{"n_layer": 15, "d_model": 64, "n_head": 2, "n_kv_head": 2, "head_dim": 32, "d_mlp": 384, "vocab_size": 2697, "activation": "squared_relu", "norm": "rmsnorm", "norm_place": "pre", "norm_eps": 1e-05, "positions": "rope", "rope_base": 1020.0, "rope_fraction": 0.5, "qk_norm": true, "attn_scale": 0.348, "bias": "none", "tie_embeddings": false, "parallel_block": false, "extras": ["some layers without positions", "local attention windows", "capped logits"], "init": "uniform", "init_std_qkv": 0.0943, "init_std_o": 0.0, "init_std_up": 0.0943, "init_std_down": 0.0, "optimizer": "adam_variant", "lr": 0.00556, "beta1": 0.9, "weight_decay": 0.056, "lr_head": 0.0105, "grad_clip": 0.5, "warmup_steps": 273, "schedule": "wsd", "decay_fraction": 1.0, "decay_shape": "linear", "final_lr_fraction": 0.0, "batch_tokens": 32768, "seq_len": 1024, "doc_mask": true, "train_tokens": 125700000, "steps": 3837, "dataset": "wikipedia_en"}
Each number is 128 + 24 x the weight over the matrix's rms, rounded and kept within 0 to 255. Layers, rows and columns count from 0. Numbers have three digits each.

# layer 3 MLP down, 64x384, rms 0.17, rows 0-63, columns 288-383
129143128083137140140148121143133178089111145148146121136166131106105094137140104090127136164107115119130109143119118110153131111112154155113157124164133116089102146136139146117131101142177158107122130164123140132100125134156090139061150144115129149112112091119151098115127076106129125111
121149161159158113137100145108075132082086142124120150149132097103112159104126164167140126078100081112114150107083192126142111082174120168147130152096148140107119148126096104138132113134167082122103102100097127133091107110180143126138161189127135137164140139123114137131110128140138178108
096151127095085160134123127115156122092106123133125080133095171116132114079135117096131127144120125094131160115178157167132108140121112128097112116104152076146122118121120118105144131088094126091108111130142160128136108150123141094150153144106107109113128134149118167115146153114135160112
110078146147150094150107098144163151146126133081119150153125130164140146136160141115154165130167140131113120115083111113115154155138133110117168185149160132143159140172117119160125120124108133108081111108118137114097136145130146100111133163136133153061112137091100162137095135096120080099
139102087117116138109106130146103143135136114101125136094112088117115133150107103107122130162117103084101086146126104173101099162107089076100138087092141108145120136092119125129130128111144150110143099133108150100113101121098143112142135103138128094136152122122139096097164101108152135114
128145087091107142136108154106148138170158154152138103122108089090128169103134099130125128095160171092105107121136093150102117087103125158123160165143094093160088129131144114096111082129131116154133099108136137163169144139129145157136084144163096094152118162112130104103124087145112106130
099132118109109127124117103090099145150123098160120134134129107134138131105187124110138094092115085110129143174113119123124135152145139151132164101145114099128135126093161085086115120127163049127108096120071125094138122100123096150126091117137084123161141141066178119124124065103096128113
164130091135125147136121142100112136165105118117135093150117137145108151138141153123126087129133114145117110109094124159110132119119109112146180153109124161133096088118129145112130119126149136115110118114097132103178110152162116154165143142144125080161138146141137118156140105130142174118
110164097111141141128129127165130132095141118148130113151150158141117120160128136158130139126132154104144118097152139112171082123145074147117133122102155163164144152114150134107152127100133112148151094130129145147144079136184119157129133169112142118120110146161146108170124095160174103099
120102111120110147146110135150110156128161153117140143096152131118125129126113128134128151103105089145136129110188142122134113111157128155119159118144092120166155133128122171084127131103128114133092149143153143163149142124144131131153131117143100110119136151117137120146129132112106134111
092135132128124144123108060193120109142129149114109164178123146143099149103055155166110140149112143148083151113129133128125130107126115121118130141158127124151130131133152131095123115156067136145103107135126082056117121143156181128105107104107121141125118122096081138120085131116133140138
117111112160103091151094095104144100121151112151086125086162128162115144096161158161085084118069152108115138122111086130204116120128109119135139130100093136114108088117112136139109156134156097139101111093075117133158118096146120097148133086146083116148124116116128121092128108156144136160
158090135082131124146146086089163130144130108124134079064129146144129097126157119142117080126118119108169161134151086181174107118119142134112117132115123139196142064087180130097092138135129103127146108091117143135163126102105122097116166122150128119133094155103122113147142089126131118154
127143075098120135147116133097141164117112138120121081094085173122131141130141121062126169098102109107135126086128112138139158147156134089117128141150156136163114119103145121149116129139161110156140146149115138119150110144134158175162146172151162103151143144151122137136123123125180135177
124152147122140120132117134193177096135121154112132151102156126109146107132124119122138158118117144123136110129087122134126117100119156162139151151147137157125155155124126142146112124148132118163151163080123120150115128141144156161111102138143148139112077095158087160127108166126137099128
111150116118143103166166103105067089168192176141126105150118122096110143167082103096139152091122102089131119125165107142118116150110166065095129135120138125123187106120171108082117096138083090128141156082116122133103163159144175156160122123094126143119157093114146139139144135154131121150
131114143132128130147115100142109135130136163149154125152134125149145118158118101162137160151112106094157126133098089129126127089132111130143134160119140109141136149143143116126130091130123167123145145146139108120109131126086125101113137138152121124137141103139136104115137139139132122139
110120150130061167151146115118158168110156152131142110115132085107106159153114172051151109090119134149169131106149094106125142172122102178152188150108130105184131103104171142118152182106136148147134136102114121172150153155136148126099158127146144122148184135065109150141126143156100091151
136109179135136136144148111125195129141134135131119127111165148137128104119098150167114135205083111097181166143109138142132132125141162140151134102149089064138091130088113117131141135125096147149156133151102161150128120118085076087163148134127136123090161108146062141113101134142132116098
141122150134116170096150088118132112137101139106151131143130120096094114134143124131107102145147112109102136164095118141141135175164119138117079115133107114106131136089103153168117119120106107124139149160148138128095116114126127074145108183137134124106135142132129110134146155119136108203
126135096135137133129127115113095094110148127134111098128150135117156094136163136170136115134133144127100092128192170102174122166149139166146101169158116067109169106138172103141157136115114150123106123122160159127166105121142113134136167141131118144132123142177147164140169140141166158111
120095141130141142109122095116098133156140143092135128107123171170145184168128141124070171121152150158106149222137075132136125136125106095127133172122139114110132122094130131091112180107098122116174168125123078114168151138117148169169164162168159171134154157101112166167120085127120089147
132121133140103117096110131116128107160136133090124164124146089108151106146110143169136138124134135107091095083108124134127133133168114100143127131101099136092140121119111134107109161158125096141129144131132103107124144102117125079098133100119092145141167136115155123146097163151075129096
131108154089144134096119123147103154134139125139132158136113112087155126128163087127106139137127090121147095102152137139129137108144139145161157157129109112114143107176117123064116128089108118066140124156093150182110138109170101143097153168158123068094192139087133132125114141108107151104
104122148075115153115137110126146161157107121143121126078120094124124112103128106148125142117121105119148086102134134092141085106115124153127133092121100110141142118162126126137134143116067154145114098117152132147083101128095108124129123104104121115112140127133143125114100135115113194144
152151078118141153174093138079144189184138131148161134110167112114106143129135130132112149107126154108129098146110101120097127115112157088109141122139102083128130121079146126155121157117121126159100139089138112127126157131175115111135111125137132123135142080110175119130150143144141148120
148089124058095156110146130142160153097132072118138145083101114140095128102140140151097091150129115188129091168098109125130134127130133126138149135151114096100136109121141174115101114108145148125119110106112077074163112108119115108136143125097124147147130099126101151106123127144114122165
113117142116098148149136137156140113120147163105112136175158099112175117132128105164116111121133090122110102102122109146092131137142115109093069142146132119123107109154121133117124100155099143114133145122129178164154125102088130113123158099132100155117104132112089144100125145101140143187
177142138146119137186131137105147154165091128114140137128144138126106128123066138102141152151146145103130145081120140124135146068096156110141127096138126119095104156099112116149103161126115086169128170101134096090153115112107107131084115135113136133109144094136116144139083115100159100109
155132118163116130150115159101120125162181163109120185137105136137116118119135110101103163105135105122091060129118137136091121120112154109138106179117119158127124160131161129134143157131135117107103104173138160145097096132143135111165109135139170125155135106068130099136177096112121141137
135135109142102136112152133117136134115133121090139139122143130130140107148099115092129118171144095148138118097131150169114132152128090101124131116135127131149159134104099153139126111145138069137172138117146130133150106162160096136099139081174120111147133118099157127103129139134073145169
142121110134181150111092064157096144174141125165125117162163148155084101155129132108130116129173151133110121149103121104103149157126115142139156166116134147135147146143150108118156102128160134141141101126173143157139120137167114124175109061158140145129129130144134102128177103140139157110
109124120151135125115075133135142089125118136148099145156177104106152138132150093140146139098133065165108141106107164118147131133081088101121165123090146133122110126092165097116125134112095104157113140137145142124179176111155135100133144122130107152112097116152159145136164134117104136148
155127138145159167166112152121144150060131129159145147211138140153130113095094140120121082120115171160134125122085125134139146086117170140105127085133105133145112106102145149147154158137099050185045102150148145148103088131164153107169127138083099116170130145079153123129092130159157141123
124135105140109123147129140142124098101186137146124118100129114097133126145139137082089139086144166169151138167129154169120124157126168115128150156108147090134157142136122125138100137099129117142127159143105149160124164129131148146130144144121154139150121134117146148124120160088129153109
121131099125104178147179097164120108132149116162131142094158121147129162141120105126108079105083126172147177145111119107104075139119126114136107133151089138149129151129116121114127150130150140127174108122103128161087119119134123145134145150105169078159104205126153127135128118112141093154
106095142154090135122139144171117089077101158088118161115140124152087163154071147136097090125145096124128128155104133128153130142164103149141159119093107127135150129121112148138105166103103124114098114065130117162146113076111169127146159099128161122148084084132138125155075114173142129100
117141128153106115132133143112122150140133148135111113130119154112102141100107137134109141146114118120116147139141093088136138113089170120131123116142132085106101192116132131174132104126097122130104129127121114142128131114121140099134149135119061117112127128131125117115152131136128137121
111125112110108122161151106115089110151126112122106162138092145123117116140150136087121117089125107082089121159175131163145125106148080134135121107108092149105113100143142133105169117104124105092106126106116149145188112137109120090126099096152147130118108088131117140137131126119161168122
143126125136116094146151114086097130106125139139126070121123119168111078130087105164148083103135100124131130075137175138158136167148093103139099122148108137098091124127094101111113107124132098120173140142136126164140115117116104126069126153099163149143093098111131102121156122109137115145
148141133126127120149132133134123116127122140122107171150052175087112161117162146078124116119152200107117139160151093162147153106128119182120120128103128108131084127135114111122128141131100147077127083124139088141128130126121138136101168134147105114164163094145168115111133158145103127123
131167155124123090196132109091107117105127118134114096081123061136100137084154144110105128121074092118139131110138137110124125118122154114089093089100153103179167136115148135117136178091117122130136106121114150126110122128141137105116120130105154115097164183101169119127129110112192113132
127148098137091096157131109165126138097085121128137162166144117158139112113131161142127092114144151087133134110107132066162128098116142094141126105109138172114176147126120114182157128115163089145108112100101111076161130116120159117133093121130121093139150131105131115152145183179167103124
112138133133110131120072153140089132112128130088132122137170120114149107134120104136113136129129075092112127111089129136135118095167133169162140131081152120143167183088126150150122114137150134130135111119109134132136087111131122146134130129124123102107094143119139103131116102164135141130
103128129122146098131179106149145111158121172188166123113137127133151131134119124108105172147135140122119151088141148098103139143141159128101114118153124093156080123114157127167156119137135128149154136134103144137141121107136123146140139195152133189110117127121116181125132135163171154154
126136169110128130116127150148163145133130106108134134111082113080112167142106130157135153147144126111088109151152136150093142156107123119097120084099085149135128154094135148113095134096141140164100118095148104161105142162119097147103162125126115147092135127118126138122105126128093143104
121157124119144139129091157069138163132125131116131122122121138140168136134150163164166129135135135169142103148154101134113135120107125150122124100154137155152166121144128121104109111114153136151106132127102092146116159122130124149109107106120112125109143147182152159150117098090107104144
156133127125113114118134170109080146118117139124117142099101155130132107156147098182130134133147108094132123159116111089075155154184175126147180144145144115166142126126154095149142127133109116143142155137133149107126162119124116143158130128111139132173138094126131158116124118170101129139
161161115137133156135120155155112126151136117119155139201177113145122149162081148155146141106138118119112161178135107190122146136132079137130118129114106105119190117111069083185115100130125135126105166127140129134154131124099146071133098153146118152118105067120140131142068161100123116136
152119127130160192155164167097096097136144115132169076144122122119124073097123127158153121131148119107095106143108104119101141150154132138133110127111111089158093131121122114161168118119121111132100161161132145140158160151154146145080120148085118151132132131132103067145147133197110109151
125136109092136143102133134142120156133110091114140142152181162127153169165119126131131159113151126164134165145136110120098116143175132134127108167154122119145164159162115113129138135177165180108135113099188136138151113142127145163137173124063115109066086100141092138128152137074114097123
111120174127110117101138158108113074144169091119130164125094122098103125095121110107135174136140132126110124128111121091128139119188132101130134118146134142162142078114156156109108112103150171075131143135141148140145121107170130109097088124149086050117139136090132088115126173095141146133
165102131120121152115107147119105139166149129146135138125166129143155138149113098123131163164153108166067144169159136111144156110155136118191122174109101113112108073148123159144122134121106133099100120146162092140134159128101158131096107141124125145150116092170162143135140135120107126085
136112147132124120122098131133094110139181117122138126169109094152115130112170103127126180088124112143105145116121154078125107101103125127131141151086158154167167163172143146094131153104147152139140145131119119120123149102120166156098125122111133133132147147169141105128115100128124119159
124172173104127139133131164156133152132158090110116146136149100132144124112117130119132085125083079146108089184123174124093112201104138161166089089132128160123119150089089155150162130129127141153103135135125144145177105137125095087154130164107137142094102134102117097092123112151125119137
091098130120097184101131129138115160123146106087105122142121106118162137149093119105095130134126092143136124095127122126121133118105147115095125141121135120098126164143109133121088087092130181195099150145199105132126131147101090161160097155142117144140117140111112121120096132171108144135
104159074070158123148144147151120130139128124115209101137090097129122148186127144122135184126173084149111151121114095126121119167097114131111100135157142156113156107140125167130167078115128154129139145170174123137150130174134175147123159150148172083142152154136153134179142154162137109108
137168145116191145159106152132135159114132141160142149112148156117162117116141132101146100166087101135126161142132153102152131156172137159171145142133161132122132129109117141155129170153146111153178133118157161120090135146120136079125102121147127133124123118144115141123109157200185170130
153170151160101110108137108103152146147068125118120146124172110099158111113122144138123123163154154116129141122060102124144149124118132077117145127120128126111148155140092138141114122145092102176149140087149080126119124122108111106114132096167102103100086116156093133104118134156131154110
145150123133147174166149137162137147128109116119160085089109153092135119121156162128143188161200085149091144167170089141141121160190135100169132146154158084187108128146127118169139123137163138131115173135115124149142164137131171089136060132152117136166112129102137124127144147163119132141
118118125127101135113199090188120107096106148147136151126128139129116102142121160124113118116158110138089125143131164131142122143119137119100140135116109141095090087133174112101117135141129131155111112134184168131101136103143116128105159123153117137127141131122174117148145144140135147103
116130138128114125132132117134112130170141153119120160129161070134087136123104142162123154174136122098086094156142133122131119113085144142117092103145126096092108110168146142144121103127100128108115167141119122129143130142078147109132106144153158146110127105136106135086146142090113135129
123134119138141151086136131142118098113122137133143116144110134111125126148106122109129111082137170121119106082167101118093098128075133104149156106150116116159176206110107158121148159129121131146123159106128083121110140141113128093104118101132148152139099099144129190150109110146110152137
123108186086105127120109154083116151098148163129137111129138119119105169142133166199096165122170132171172121142148174128118093104105145092161177170084139146109126092123084124122103133086095076072141135099133118133152115121090105102106134106124131172074110133112124135133168146108147128127